Weights of a small GPT-style language model, trained from scratch on English Wikipedia.
Size: width 256, 4 heads of 64 (1 for keys and values), MLP 704 SwiGLU, vocabulary 809, 11.6M parameters.
Architecture: RMSNorm before each block, learned and rotary positions, tied embeddings.
Training: 478M tokens, 10261 steps.
Each number is 128 + 24 x the weight over its row's rms, rounded and kept within 0 to 255. Layers, rows and columns count from 0. Numbers have three digits each. The size before them is the row's rms in percent of the matrix's.

# down: layer 9 MLP down (transposed), 704x256, rms 0.0519, rows 583-617, columns 0-127
# gate: layer 9 MLP gate, 704x256, rms 0.0573, rows 584-618, columns 0-127
# up: layer 9 MLP up, 704x256, rms 0.0576, rows 584-618, columns 0-127
down583 099:130117125164149136148112087187153133170134057139132152117144129122128135158141131157117138154122103168147102149153116142125123127159114116140162095157106086100159099124129129165128137147129117166119104110074128162096155128153122126127135145156104125104121115099172176142142114178154164099136119153126156136112102157117192136116118087105133093113103101133149157101117119107112119137128
gate584 104:108125118124158137143133123141117099113118148091153149101127157129150129159128096118127142127113114115150136145138126141137110129121084117111139139119172106147117143131106151195147126084148160133151158151110156094157132149149077168168139132149057171128150186088095147142147135115151087141141166140127153110160173114150141139125138104137127118134102131117145136097137130134091156143102
up584 107:101101122153093147118121163112056137139127140128146145107167136113129160144158122130105148137162138150112152139134154153129080079151120112133149122138115118097119159128077148091101124131162146123147097108182123112123179129163154117109116126158133122109135126132126086139180123100208111102171146150059181139111149121127123115139101139115124122164118180174143131108157094085114120105131
down584 110:125149120140121109093115152109103171099145118107145110130108118126157107131203187091133161143145107122101116141121133149178129086119148079112116112142128175103105128120121135124118104173152138130135134094109104142111129136131132114123094125174143116124132133133126078115117127124134124141140129178111128097129095118135132130112137142136167106154117147095120127133155162126131094132165
gate585 101:167150163137105084135133126123145174087138148123135079127128106120116104094126130117124154165104183105129093118136120150116113076125159125100122150107127137148124116144118136135124159141154116146111108135090116122117129114145095096130097119101108133161152099125103059135133111123142127051123127145104101141158147118118148116114131063124124093156117103110108083109143150092110114131127
up585 100:129119130149111165112118102146128122108147128109115153181125104127161123080138136185093080144130112133142157119135095111129164134139107143118084126132098159160121162077094123116109128137138101148103135121133129132161111146116099152107120150098141120145128163130135070117156140082104152126118127105141130121122139093138157092112144127150123146141135098115172087132128129093124161104138
down585 099:125115133130162116114154092158118118123146110145144147093154138155131117141156150141109157131114115127113137114131165140123095146132145054097149125108115133159119128122115138143120099107080139141153094153157137108166101091149115091117128099107103119178134093118114123157154142142104141113112131084160133112132136170119144143098172099129123092144079143100169115110165131175157092152141
gate586 102:095152117155137113196115181120107116156136133110140159150126140108143131103109124159138142111141122115116102127171141167122147100119092133102115110138126060144154181123136115146107130144136151118144139133156113125097091134130169133164110107126161145132177141112118134146131132133134131139155102171097137140117124136143188156125163079140104142164133148150093100130167100157136096158088
up586 105:102159114104118130139163144102129144145159135135134104126145133149143148138133163170099128132121142079118119135168133123140121135114114148165103108157142100144150158143125153138132098104138088125109091131143097145130111124119192137163151114170103146117145111181135134142134071123147084159143096123090104149160159111162171109135117135128132091124134143163127116112131121127141123161141
down586 104:155169132089135096146159127060099166095138110124135150144110101111122180121145106093094130127140142140130092160167132121141115143156095155144142107122107106157115183095117111165142150145121125086114147135125113120112156125094132165146105164128148124105097149139128134128112080132128146135108151103124128129135135155130136126126097127116136118129107087117140147129107101132103126082144
gate587 103:153087152121162100122125115138132124129145101105127143150129113140165119147119141160125158153157133121150136076157139164078102101129134135136135102120149113066144157168096108097103097100111156131110132111137173129174085103136112164156123086125097151122181123134131160145156120144101122088116134118158138108090136168117088117151132147162164103129160096152175119086167120152161139117167
up587 098:083103123131121122146124145123156139135148156131146153125153131115097118119128164115113131109121126121116167137129158155149142162137085145138099133151119105128151110104137131151106155123110153176072146128081142129133123119112157090139119144165140181153180132165132125138120136113076104155124143119147133096134139131158096138140122212101195159074167143123095129172114127071120103146096
down587 100:151153168148141147113084087149128122083129126069139121168130105152153140142133158142166114137120140142121200131120133138127173161103103101149121097098147096124170113167121108129151130116142121086124105133086114128089115143091113137162164116149145148132120094105087098171150131110119137116119100131134154133137144107107097147157088106136089134111095109116106135116119129116169120157111
gate588 103:093122124146125142185136108126134149167090084110081172152136132098141140114142094098067108131145108096122110150096160132104128124116176142126143127115129136168092132152108102082160105126115179107164139089122134125136105129184095141107151128125133112144115105137141159098152122125108138070131097158131122156119139122128111106121135142154146094116126150111082117123153099127121117187090
up588 102:143167139101106104151124112152132117135123104090148145086167184134117103138123142177142125115143129129139089109127118147094128088113137139116172191121130138138131124079146087144138136114133115102141108111131138124146143147127147144152118140153149140147157156141127086116124087104087149138138122093165145138091135132111101132170130140112133149102107116142046115116110124138132131170167
down588 101:170155112090130151123120134091151098128149143130134152125120138164112144118117098165115125136096142126110120140111105114137127105142095141136114107141140107098144106127114109129124118134131141092107112118155108175020125142133093081114103138140106143090170144121162102108141157176154135135115153125158133170123131089119111127142151154104153160166148157123159170113168163134124143111107
gate589 100:131150144115104100166146106122113122198115125118123151122166086177101135148059069138122124162132166131094087135105133094120149107124100161155113123105133118163164155144117105101142144094153119158126153111109144117116149160122172108158111128112122119165149133155130123130111113102150152129170134117112119115103119092129098138141151087105120137099127157130119090122098161133126088161096
up589 098:096131118082116117096107151133131129121191128121109087080128163114142139163132094116137175136103122145164167092133089114146111102184146115118106133117145123110160089132133143191124148091128139123120124139124130097129135135136142116107139138110105083126140147138124120141117119136125149172098144127109090187111148152134145159103100114165107125164137128137184132169121134152122164123102
down589 097:137140161134091114106144140119143105120119156144161154109165107144121113131104158140135146126157118146146063128142148122159117148140116179128103125089125131098161107155139130102171168157113139137081124124118120174145123123138157148155166081129097131111152135115120143107184089108111121102143116152150093115104158120162112113145116139155097133119129160152127122117128074126143113089089
gate590 094:159132112153085154160168092129135107167118131126162112126131164112135087113140143104120116136125133149117152122151143077169143132176160120133094065132112174103145135149111116144170131121124110077145113108110161123085094136129096083132148101116131118125155122134125104161115123143183122143151166126151100174086108136145093116093112124139141138168149178100105116143138151143110123136110
up590 097:157143103145137110123127169135127084148167103132126111098126161134098112129130140134088076130137147104145130118086094134122139175127134148171155154120129095121123090130125185133177128155111156119119168109143118119109104136152131120137145071141107142102167133107097113121094164095126149098103153121130110127124131082109170109150092158084111120148099143160109159143165156127156153110136
down590 098:141111145112187135130112164109126153095136188132075123093107109118132157162123153145176149125150100100119169130134120098142124114125140123129158086156132130146117153131128094153109133156127136133137113112109151172112135110130136118110116142161144114105134146120133102136141171124080139110127131133113116090135112098114141122102149157098106124083158151109127098137111120065097105116165
gate591 100:080117134131152173131126126146097107113176153122082146110135149114151112142123115167136128125104124098093132124110120176132120132117088142111133081107086107126189124088087103123164180132097133110147150127134123116128115152127112136161127138154144125096135124137113114154138140151105128123114172124150118109157143099152174133128107130128107138155077125086130112112128116144097072121110
up591 101:185102094156127111142160094149115106130115127153128129132110170164103119123123105114110177109130114145080106118118117172151105101110139152136146170107087145123125085116109130099109127122097099124133130183099121114173110098143153131121125153144132168067125154091105132163152103085134126144151133169156134133127163070152116160149102140160132099075144146115142158121131117100138143080138
down591 102:130169130114112127122128114142083121123183200162083088154092116109144133136154129118117126077147154130104123168091114133108122123146102111130059143111142073117102114149165139121109162092113135158171102146133139069122136130168118124152140138072123119116114116092131130112118137100087145152107122167134121158146120138127137092131141104114147093097119107133126152101090145160110126117101
gate592 099:132157105117073092109105138180106122160100100114105162126091111115138122105110147151100150120088121100134145142115140148099140179145121117134141090076063098092106135135078105157161113072134109119131145142118101143145115187146149124116110139186112137138149118135142159111085148114160107153110143127150079164132139116111140160124133154101141104131147122146179109153111134097124114145113
up592 101:167125132133165127159166091179157125114150155136139134169137121111171150114139132115140118108143105110140148149106090157109120145094109080132166156129106128093125093119099137073108137122109112158134147150131116107078099127137144142149119097153120115146102142138146103106127084122133110113111139123101156117111181126134125115167128108135132153148124085139132116159104119145079149114110
down592 102:118139130114162139175132157152175111107119119153151122111162133145154111141108125108168136107110131135134105160160113132112089133091121137102170098163149110155117171150146164162147110096073100090115118136119074103138115145135160120096104102137109148111099110081129156091153157093121150109126100131132140169107134170146106129119097138141148103106122132112175107112129148152160176123093
gate593 102:139119116094145168090144133141116142157129138105142182096142128138119127161106131097117110133145119114171092088127121110156134091105129152134098099130108131124114143166159139157142151080152146133146123157113129136105161151113130163180153108126085130128147134149122147139098100147114126103094139122117106086116138149144105120130132141169059116117113144172174136137129152147111137092140
up593 104:126112158170095132146164095117160123147121159142084121143115141099122162143145136136126128121097134138147175137148126113095128164104163096132114104123108141169140129117150190139125114113151125125142095181109080084159140121124092139148145117102096075164097128117159097099086098132180173112157135142117148120130082166138171147144152133141116170121147096144107155132133127119135118152164
down593 104:109114122084113158112154149141108082131129135095150129132184150123094136112129115131110142079121148096126129101142150103148102128088128118139142128152111132148161131135113155160164097126139122110135128148077124058124159144143107141128120105123106141139135150125109107123124149135132089126126132166115139126134103133130116209126166132107137181165092132118126145167201191123130128126106
gate594 095:124142105089125139151124132157112105090135164099101125156158081102138115125138147121140135121131134116103069168114129128121148123148160143136129089128124118109158104126117116100092125121117102121089158175142135104123132132161128139125071129137140151125134133114124099138145127116174132107126104096096139125123129126126168075139086128104119119119172134175142122129125110123173128139128
up594 096:133097163103114150120089117144129117127130133076090125147107134139124130114171120134119095125085105048144133096101114123142147140116101138111136110139115152122083140158123130161114138111138101132106123110136104139147104119099121143096130123121123111116093138135115163147133112123078179125168126140144175111141129125195121123119131114170123142126100107136165109136108141124167156094118
down594 096:087143124132115078143138113085135086170117125140139190095103141140146110102097125135126135131153125123185102157143109110123115108169114129145082142147144130129098160081154124117148112176139119145149147124122154096131124116133169092075117146136116160151111109113145141128102152145105107080103115108154070126151104145108095112086130136087137130076123103140076148110146142133148160122147
gate595 100:170137153133137152170129119111101155133095101160149082099133149163163159106115114138131146123069086095148105091135138159157147124146121125136154173125173116186124149138095129145180115094143154087119134154146103135094088149134134113180124121136102156145123116147179117155142128140126153130116123133079132126153115148134132151156105110159123120127110149120084143150109121134151123171144
up595 102:151137137120139094091122110157134088138132146129113117115137155127111140141108168188127129140095125139109135148158121165124102107120146125163130158107117130090142110085102149123077100093131090131140173106131134137152142144105158149132109112182142096105128106138156126167112152097146115117153108124177132099146093113142130122154134121144092131159140143114132102130138137101125120108131
down595 104:125145088092162148102101120068113141138087130154087139145122143117106175116131125151141099116158134131130144094143149134148131134147101093104100118122151108120160126134104089118154160161157125166156113132104160107117105107105162150115097134143120141168111126128115120105104114094104100136124119092114089138121138152096139128141114145111180076120152093168148115112149096106113133156116
gate596 098:100150087149146128131103117099147119114123089126125102122128143113133125137142149127129108121149073109148161093116115101124109085090114123120142107107161123123105115145124123119161152131135122188193118142093139114089129127181099152143142119150108181110133190110094120097150127170142114113141140126142138127145186119127105127107133150102127084142119137141159107158084106143079135175136
up596 098:102160119081121109110084151114118126133136123165126185133147069145155107125136109162113118126156095098106121180101104128138105139153119146110127124112117102147135131131140133119139134103135145136137178154151105163172128116107113131149135114171090119104156212119130126138129118120127147112122127126110150105113151195150119121095139111122098148127131098147132187104154140117102168184147
down596 099:118143153141153141144153095069123153126177140093139104123119165147102111162149092120126098097116155145121134095133154118105164111114164172132116121089132114110072127159137105110135118114075140114168120152133093126099134085148127112125143130120088159129136119133158104086116135162115122107121148101138139114151145153098138132128169132135052103110077138146119152103112115132117133120146
gate597 096:125121116107134138195119175134163152117145124111123113148111138096152111082141162124119148162120160121164162118168147163158135141109144089114141108107159131101151137154136159174126143132136119120133120130106094075112133160150120132106158139143137179120086137121174106157153129110100145121118121133154116147079128117134119087131127138140159075120145118125116116081093133160120147087137
up597 096:139108077080152109106113131152162130166094123119131166112103134122104145119141148141116075148119140145155147111147150110131137121138125144129084126117136125123128130103123118094084133113172149092166103139128128123137210157132132107140134154124135103123134174112119124154159131120143149125099126118120104119093121120123104149127155136105093121148169175113146153141067151159103088159118
down597 095:129165153144156179171126127145167080118152163115124147121178128137163109142136118096076174094143101131118170148081173129167095140142077156144139087141121165139110080145143173099119093155165158143127105153172134151123105112140140135131113120093115156128170149135143118124125141169087145140160150141140102120157127138118145091116137103160089107114109129130109124134095071088121132135099
gate598 098:135108134138137140106125150150126123131136124120118124141117092114152129118107120144151139175103123105078125142150110107158107150149110132147110119104115095163115145148104153132123097131119079128117096124157128130178112116128141088143086114113121124139135139160130113107137143127119145158091134138143149093145133174146151133143134136131120122095108106109116171134124138111107185140145
up598 097:096141148136129123168125162130140153126175071138106110147191132093133094108148172156092147120133150139146122167121103123092115116122150164160129125119162100115136136127151150097102132148161119096134146146135102167148122117100139117172111140099130136131168133094110172137158117129107120149118118120135110136147122138186180151163145120129125098117134120131130077082090111106067098146117
down598 096:100126107075130132124117074110143081181117118128145130123134143144146146144160128129169127108103148125123123125107197120090133160127095124119168094155149086103148128152124105121147119110119109111104127133120144055132150100153129109143130144121118131144130143083126105164133115140122118098154152103139174160139148115116146115100137118158129125140176093168145181147176144111130131113130
gate599 099:143105100151107145119118105118145145119123141118158153186134116140084136098167135141085103156171143122094128125164103115139125104083138091097098138146154113119160110103144120158134148137159113134152170103111123131136104159127136107125173122147117160105122103134081152108125142084088126161144117119125090120162155181117118114124139153161066109112079130109146111130159142128087140090158
up599 103:109102125163066162133139098145156091158100097160086145111129144123106109135081087133146150146110130125150141156105147158143107145121119172151103139115147131131102152161118121146147128127119137076103125177133130132160127115120165126088108133113186135100126130125129120137087109103101111130127137108159156162096142110128156115154137146125155173179116141120094143126154152104123084112118
down599 103:134070114138147132153140110192123109163149117132159113134148114119141128133166107116116137114156177139110151125134082140142139095123156157136065136129102139121124120144111119160135148139127118136104137113108108157138132174160101134138123131152106109095114127122138122114080127115067138145150126148113087108150150148115160131143146158163105190150110126089125136147109145116146145118138
gate600 099:104160111165152133142145152118122116132163123112108119141132155165075113187134109133179165114166113122183153135125088160148153130173162122132130098124137139163114152098122147113130114193115088096100127129085113123093169143123133138138118160138131134166145120112107102151113118094138091106142136151179087123144141160141146137122092139138131159126114120112115137100140104102142125123120
up600 096:143108102150157089143102143117119132138103106080143136141121136111136120112150110099108090095130097128134122124156091134129119155148135152089171123140124138152113119084135108117138147118147132126130156102140140115136165117074112113155106112170118144127116118138167152106129153102139165119128129166133084121135081163146116146115119161149115125126107088119108172118118126120140146122123
down600 098:122172152108163131134150139054158118150162142103126128141149107114084147128122143122149124123160167121094109072118147138157141139107141115098115138118140103108123170154112084113158106164136134114135117140114086143149169175155116149168112142137134146121161138133147143098122140131113144119132117131125142126156087122156176169089166141143135112135130132128103167150098139080146098094092
gate601 102:083156111164168126138164083116097157134139136166134149170131121103108173139166107086119130093162117100130154132121127138117109097065160109129133082128130101119162121128081158124113120150136138129125099168122112160126130129160102142126117129119134112130126143117109110160178130115154107110133097148127114129136131118138136131099127171124118096133122098138111095119118099169097115114107
up601 098:124117117098143128134135140115137121093128106117102135157099132102113129111107133160123115155100140127177200157130120169133128142121148120149165103178115160102133124120106147129171153100152169117124131084147155131087119088141113123117099073132148172096100088099155130128142132124099135117117114117133126144143123149097130086115093150170112128169101137144109085115082112101104149105124
down601 100:148147167099130055139174170110106126107100118069168135136086121125169129140110124165142116104117134123159158140111135088161126134136121138167153172131127116134082106151111121108116102116152099139138134146107099130125108146111146126126130139116176134085082128138101074111106144095148125158118113139142124099141126119120133102145123113131118147140126151154122141162140135085201150116133
gate602 100:111142119117142099158140130102144078151124167148126145131156145126116140106140096147122147137154128133115173128138095111170091149150097110160087139113135154107143167150100116166116161129143134115108130151100181115112171149143121154213129109163129163141154169122107124141138105159130133110134186121141092108117140100151121112151152133159177108161143129123138088125127172110141130086151
up602 099:131143092135111130153101136176119098090151151129162148146122116119112089135166129134156102150122110145099126127109151109148144176064158161149125137130166081135129136160194133128106093081096131065114087129123092092100145153134172114142163131130110110118161162133157144125139132109129158142155133164084116154176135144158136146162117103178164162107117159141107107133121119109097116139125
down602 099:158108154079117147122100148152118118169128093115095115090085148102098137113120147122115154120133148116122119134115158144113096084154187112137154176126111158128164150141096159140136126144120146131128101179143152087113111116136149118137130123152120137131120121121122098121132131127107097175096145111107101168123158118137174146098123199111135144133144137170139082122080111114143096101134
gate603 092:140123121140105124098109099111106124143113133129098114146132119113146158124064130146180131122084145102169142134149094100123168083087119115123147111122139110150188132136157094142124155134105111113135120138164152144120118067120100099138131143152117136161130174128133121088130124117143131125152146093132119132122161127125122112119101100153142133081143139093126128125080122148095105167160
up603 096:107111131067154173132108071119112115155151136104146078115095127099087139074125181126136114144124120182095121119144098147129128161106069133127137126093128119146134150108069134122082104081124130130118120113150116112092135160147172164113088131101120126102111110122118175176141113168112180133146160126152122114122125134132121138143141159086122138131115139150118134142145170155150096092099
down603 098:131100120144124118107159132118186093092156122134130163104153108139180160146149118111140148152141176101115140152107172139130096129137136106117129091098101072132139143133153095106162136100119144102103123100109170137135139132121144126161157123094135123128160153146107124123134129130178091134129111148128140114106114136066128155095158132153143151137099096122145101149185098132115170129101
gate604 105:136095081145149124130122117145111100091131135105108112114133129151107161117130078151168100134156118139166124078145128103134131127125168116080149096193120146124104116136128152161101107114158125129132070121172147121102120150158080148081097093140129145111123086120097142180150135167129105132152137133136135126144114117140123096062099127134132147130114092152106123096121135130116148083121
up604 100:126136130132121107192127130104112104136156113135149163125120120133105132106100116098112109104123086167164125137150077134095108167116071146140141091137131122128128169146148098078129119142153156112177118143144154148145125117118142134153165136175166153067135138109125118111106117126129163141120082170133106162130158095140109134155137129162127107122163101123161151094091118151096131095108
down604 101:136068129138145098120122146156132133080130159181121122161141190137140130102123115070135165129124130129133136137132152117111161095089136105120115156125152142121133116142123172099147099168112123112114131090171114120147104133153142138150103121111110136140105149133140144117140150096094146148150127153101125111137125112116154105112101158115105115148173153081114143153133116137166170129137
gate605 102:153138134151118105137135100160146050130139133067128147141124089104140118116103151112169144093092104107145119112163096137141070114186146100107124166144131132111132135170111109141137124112108094142153107091162179164167137159078111177153118096108155146111142141161160143110102118163140075138129149131103130116111121124114149110109096121158106154102155103130137110131140160095153151134161
up605 102:110117130080120147145103136138116144119083108119152109080132117130145119145137149144145141140092117113128126107113142145165122096102150110139096116163097101132162140165132115155124149118101123128082170150120096160120151113119130157145152101104124108135162144173149144137172127153142073148088144120119131106138130146193075099080128119131092088149159129140156102150139129120166091134141
down605 102:126143112143152116137147060096122121142114086136123112111105106118127120151093160112157082113175095148152160142098123141101118140139178150099127152108145142150121136119132095139129149131159155132133111140127125084123125110155110106103164114100119138095149082130109171122090156128101138186105156138124122176114137149130111123136145135137131151124119170082118167097116088109134108142112
gate606 099:135135136129127105140143109182176157136106139124143133099144170126137092134107177139150122102171108156086112136090134139136120132123141094159070142097090150134095128147106108157163135147136147168128110138059116094097125094131137146151131133134123145093107159109097138101118141116170131162081101138109093113123126166092116119121122120099138120108102139152128090093108125125100174134128
up606 102:139132127112107091166185163138106144150087101162114145108132106115151154160201133134128151127110158098125139148123112132123163096156117139149108083163137086110076107147130090171115139135107139121138154138118174111112085155136147105165082093099127129159115129100144106147112120133135162108116121114110109129116136093107144140109130106121132128133107196100127100141138121126141130149158
down606 102:107190114103109196160119108080136077108088108170105097139126131115117091095143115092164108156099119138147128125080117179106089134191154089146130097167107109111132133149091141139127127133128132126141129113123120114146115126098113134154160124173155138144143122169147098146119109134125149105147124130112117147120136105171151097175153170122124139143101099097129134150101109118087128128142
gate607 104:120116146103171102128140134146118115131117150133136141137183123125107110186145105148109132175158145129152143117132135123067157112144124145110156138152117128135118094171127085114157124138160136121105126147137157143120120166145139114139084140091161100160127158160117122195184126162151140056129114160144137117101123150067171073120126114122153112130121121102144108135145124161111154157096
up607 103:116138101085152142124119083106123156192141122138118156120154114155140111142136092149155159098049166129131140111117109156156164089116117143161065116133155122134112137104105139118139135165146167151180125135133146156132123162147100135113123154151179080098127144123124136114140137148117156128142138141121133117137111101111094131126124131142150158073129140137149125118130077080140153140135
down607 105:139159131111129150142164187123125109117114103109093130163113157130082102103147093140139133144113133086092165137111144156143117132150118117128144098127116088135115097159114154165148071107129148121122110097125164116140126144104135172139110125169126125123082079121126169151162150112162075164122153145111150161147142121095120095127106114105176118152141100121106115160126109146115152144130
gate608 104:159147120107141081142102121121101163125137173121125172138148126115116119136110139115152131105093127117116101135120107110138137126125153149084099158139093079145111139113111120068140173124138084116071116145156121122121124125154133119138135169115115141134134102126130089128118154137156161135104148118078099118134140168100150139135118158161098147137115152137131112113120128094106126146120
up608 102:138164142138110129105155138155137123183110162143141131157088100143159116165138076094127131086083140111108136175103097082063113155101119163144173164116158137079121141125146114128149134159133098128098148116174145092165107145096159148082145116105141133146149131072126164113141121130107123115133144151098145114091125104125161113116149119122126085084150138110130133096166110107164095131143
down608 103:109134097111121114135070120189167130145089116112148106085077151117113169125156097137153119129155083155116159171144097119143123131121113124126144131121134144126139087139107102115148137123111138107150136164119128149109091100151098102119121142119174120131101125128135114126118140143117113122141100144109123098167138117123162112085139118155139147145149169111128155172136138144154089156102
gate609 093:122134089111132104118126137123079122112116129133137140149109121173113169098125130150155134113125142110128133108140120104090166131098152129101102113143153114117129120097141090148133115106124123061121105126172137131151108130116073154159159103129130081136162186152062123113110162128141127149158155086139111161126128146101149172105091090105141134134144126118115128118108170133108146123096
up609 092:147164118168122122107144125096179155113153129098091126136110132115119131129095160104121142117101127157108048137147093111140157117121123141160141116129146135119119112094098165123111126124138119110111100102127120146123121120159150168094111159129117120121098119149160143111083133094149131126170110141109114103118115101125124074132153117145149134106109129117176150151141117112125094088156
down609 092:137112094123169092146171124111113154131123103130158150129130118154137169150145116112115104134137101137113137189144153111124131157106136076126108146145114113145116106099136118118105133111160145105120080154094140111119097097146146106129107134107138148122141098150121117141122108136122079154138113135102108065157120139096111106098103136126088127096120103083118120209153144110130153136138
gate610 099:135068149130127141143125114135115077109158113111134147121121142159179126129158157184157110135136090135135132117154133087151166115099121126092109089163154135111125143095127152127144158107155116115099118116122176137135121150129094134161136126127120129085149108165119104105163102113091134142084139145163115093147144116145148121112109152142171131123119129126120123100141127158145107144170
up610 099:139084125153152100140094155118114157114120122156119127123079121107159125104128149188121111154143096105092144066114172137081103147080149122105102135167105112087155159125141150106129126121107159112124128150142155107163126137121148147165121136129141109121121154169130144105135130098145106134107140175166129150131118165170132128122147117139185148121149131116090129129131128118114134140094
down610 099:148160131090127113149045138113165131139137135142131096135138123132143140134140141150126167114120145182108071114139133177167129111148088097124167155135104162154170131149124096122143130142135119126157141128111153109122115087137123117111088091150157101134172105091121100147137165155124127127156136119124157127166109123140134171095097135120107129140137144131130142128123118136082141163117
gate611 096:126102096120154134119135121156124115110102152180146131145116129195113143101103140100168124081157111138103139114117114172135138076095139111147114147091133113138134140115118114148138165064103068078113146133094147075139111104148065140136142146129136162158115139157143108127124167156127179094168120128135074118152101115106119137158110139147126107119143149167095114151167137134163128118157
up611 096:063098143169090131099083124055152151077121127147152103153129124126149160110137118096109105089142125140069134132147108131098145132119128180123085120122140138166097099155107141099154141157103126151138119117121096118147131150083133117116124068153114118102101130095141102128090154102102100158112112122117095162156135127114100135097077154103135177152133103144096146126122140112125138138126
down611 098:155101136137159145120140128171100121150091145158100104131113133108114138176135120130180144146160143141141098140150135116155147147153125063186114136133133135117165120101121098120113141075137152118127120164137143151145152107122139147167118186123108129129151130122138125137156106142146139139138147144128136132204152187123153102109145160122149095137110150098132106119118121093079107142141
gate612 106:146121092133144132153160130138145090171137127143155145131128139153137133114134128141102111151114080125122108108145144131130132174094200099106124148103140101139113130105113114139138147152063098145115111083143110070106136156114113142174154099110122143140091146119119155161124106148124151133150123096172066149100081156128127134188077129125138104120141152092103154169171100119140104130109
up612 107:117093106141137082115150090137132116132076132135169151112117103093136113080130131153177126134102111138121130162115098111136090153127093117144110137121110105112143124145131094158131112109146119094119136154156145115156105164102135106100162110123142090113119195167140121122097094106149132135140100165107145124165091108121097136124141111097131112144136137119156140146136131172093129115170
down612 104:086176115150152149130163101139125154135127115157160106083112132107119098101139118139135163150128109101149137131163108127089141140132138112159048152138135136147148115086161108096131126145103153093098166090153125104140136107100126101126109132125092133137149120129141140086162124123114146166138151182143127080102132107073112107134080127159119147081139134109122141160118131102141110129154
gate613 093:095178181164117150116116149124117150114096091121142140149146120163139139121088148161077118122069093098106122144146162125122153195153125151175142154117142136142129095139121106117136099120113140127142119152123111120158080154135136150176145128117130102122140150139095127115120095120141118161177130099123137104088150121145132110148137101160143170148124122127155129185167109149134110187115
up613 097:103124115105100130123161143157127101136134121142078141145124113149109117080152169086130123145147135170114157119099116147102122122133127172162116105147118127127108161105124134176121117109124106158155141134111088096167099098128111103146098127111182140119142093108161138151127150151115137160104153148168128171170066132128126103112147104102154141097079090080116127104115144140115128118136
down613 098:128184152135100151107099131122117117101152145121139132111138141070157115114118116177091181156120124143099101148134131106111123152167150119094101102154124121149112115125147118097139154107156142070129138112099179135116185157147139139123109142089150130112129120147125129151108103190159085124123155113116104140151186130115134123148077148135118105096119143153136124117164106134121122124137
gate614 101:127073137122103120132144115151136158143136110126128178132088170129084102144151155102139120127151145126162121116183115143120128088148135093161152139104106098172068165137120146137167125130104164123112100109116129122137123131129114114108138125131106143159138138134146108135107171143213162140073117119144151155126131150099145138133138149135121131144112100118099101159103122136118151139089
up614 101:126140164147130100101119132078129153160126125089107123148100154157127192077141070123104124169151131119136084130132126121157133133141118168147132142140164072118109109128073130146118166072159112144159104136118144141123147097163114121136135111111144157145080130113140144127145182084126144126120114145176163158163170145151111125130123143134110143112128140090113100112151084146096126122135
down614 101:122125145094137132122151083169109125135103093123148123119118113098134128157126110110173125120176100158144118153119131107131182135120150124143146119121130153114138107128084124119126107143124105151117134117141139116115117131159116163096116125134184151161116100133140132111104109117145128108112122154102151163089148098123090162124133080061107097147146112145143125133111128125106079182107
gate615 099:111135135170094109147151135102139141127118123129178113143130108117159150132122118165118150156104100136108114165117093104170143135116174093155079118114165102176121133102111170156143140176149129149102105147126111101120153152153164118116083135123174103156133128138118121136134113124080111109118147102104107090098132146146115118130081118109117115156113110117114164094143128133117086170096
up615 101:093130116098098090149160150128142101188124185143119119095110139166159113104106131124117172169123127111151158118120131146152132160082115154139126150126113144124124110151139119147138143130174123134129144142125117093054128113094128145092113122102110148130127112093148128136129127123128115093140144112126116155158116148100127134150109095137142112177151099096129146147086183077155138144121
down615 100:100124172128097105142144193136115163104128136126176166164116135133111153112121157152139123136126123162095047193087129117178116163080089102143101095118150157132160110106127131116161133152110143109138121150126146123163106087106145116136106128118151100132108117132151087118089158124124146121126111123119114140123099095125112113114125119155117144137149136111185121141133120146122139153114
gate616 100:113118134108121143126132127103131172128144106122092149145165134162150086139136146127098142132141136157166143139153100215136082116111136130124151113127108106125127159125092125159164132095122129128131155132107155082097125197131121080130116131124142142139161133102112123102126127176143107083138096147155129134129122118127086114147128145169112162139093125123120184104165123154116091133103
up616 100:152107122098204143171131070121135153141139140116064132099128175108122129145164151072099150096107140165141142076140079117109144115073123146147152109110087134092141123112129101128122137124138149127151162156128151091083129075163128126127090145141160153129142135122172163132202145132078131146118159147133152145136165147161104154142100126147132133132143138114148088124095130143126098134106
down616 099:136093103096148132132109102127140139102090189139126129121120129102098114127111147096105133120146122152148171099141125120164146146097145100121095176144124171151120139158152139124105150120111131185154108111129106119108123145130145135170120103101152143124132106148145115113088169099157092086126186138126171118158115127170104113136123153115143118107138125081104163121148084092124091129129
gate617 104:116111114157148148151122115131066127128129111109143170127081132165113114160118097151107139099148128117097149162110114144139098120126158147094123123111110097106159161099088131109128099129124178139111149146122114099114159173143166127181148120123092115124141145125153112125190086143140141133138096132121178114164162107145136124129145096137084127154137095112126172144145106127099129099138
up617 104:172120124124108134136115150106108110124115127160099127134153137118142078142092142110154148178155160152147079101104107117155154117134105079120129129121154155120110120155095107101138106152103099107128188164115104122127132111142187147125148112130122149125097123119117151128106117123126128095159108116164082123199087121083148125163120158170106113104109085149157128183155143129152139106161
down617 104:161123138123129158132118109098157127134136100125105121130166125087150150080145116100133129140104153134135159114107165105104104157127116088085113156125096112110166146128126099126103123107105107104145145199097127116157108095117125117100131077146091136149136127087071144115125109206133145132099133093149111128141141121107140097091120091159134117143106136097149086145108099108154124136147
gate618 104:138102157156101131149139130115098108167152135116127131135118107149156156100135129115145124111122154086151138128149131145145165163155176096126118153123131127157122117063076130080186164115140180144140116111129128143176140105163080099114102131165119156116163138141107154144157147157127124099098104099131100097122131104130148129157170164135083114146110117118107137137157117146110169131085
up618 100:166127132176109099143124167132130155118152106149077144159131108104145133127155173128137106146106153141171122110163132171136124127136144126141130116117099130121156139119150148156156101143184140115125085115158136106124173133119171123113118121118115122094088130147119113160120106115134124089170149164175139118133145136134104129170117163118132087115095116159150161117152110164142151134116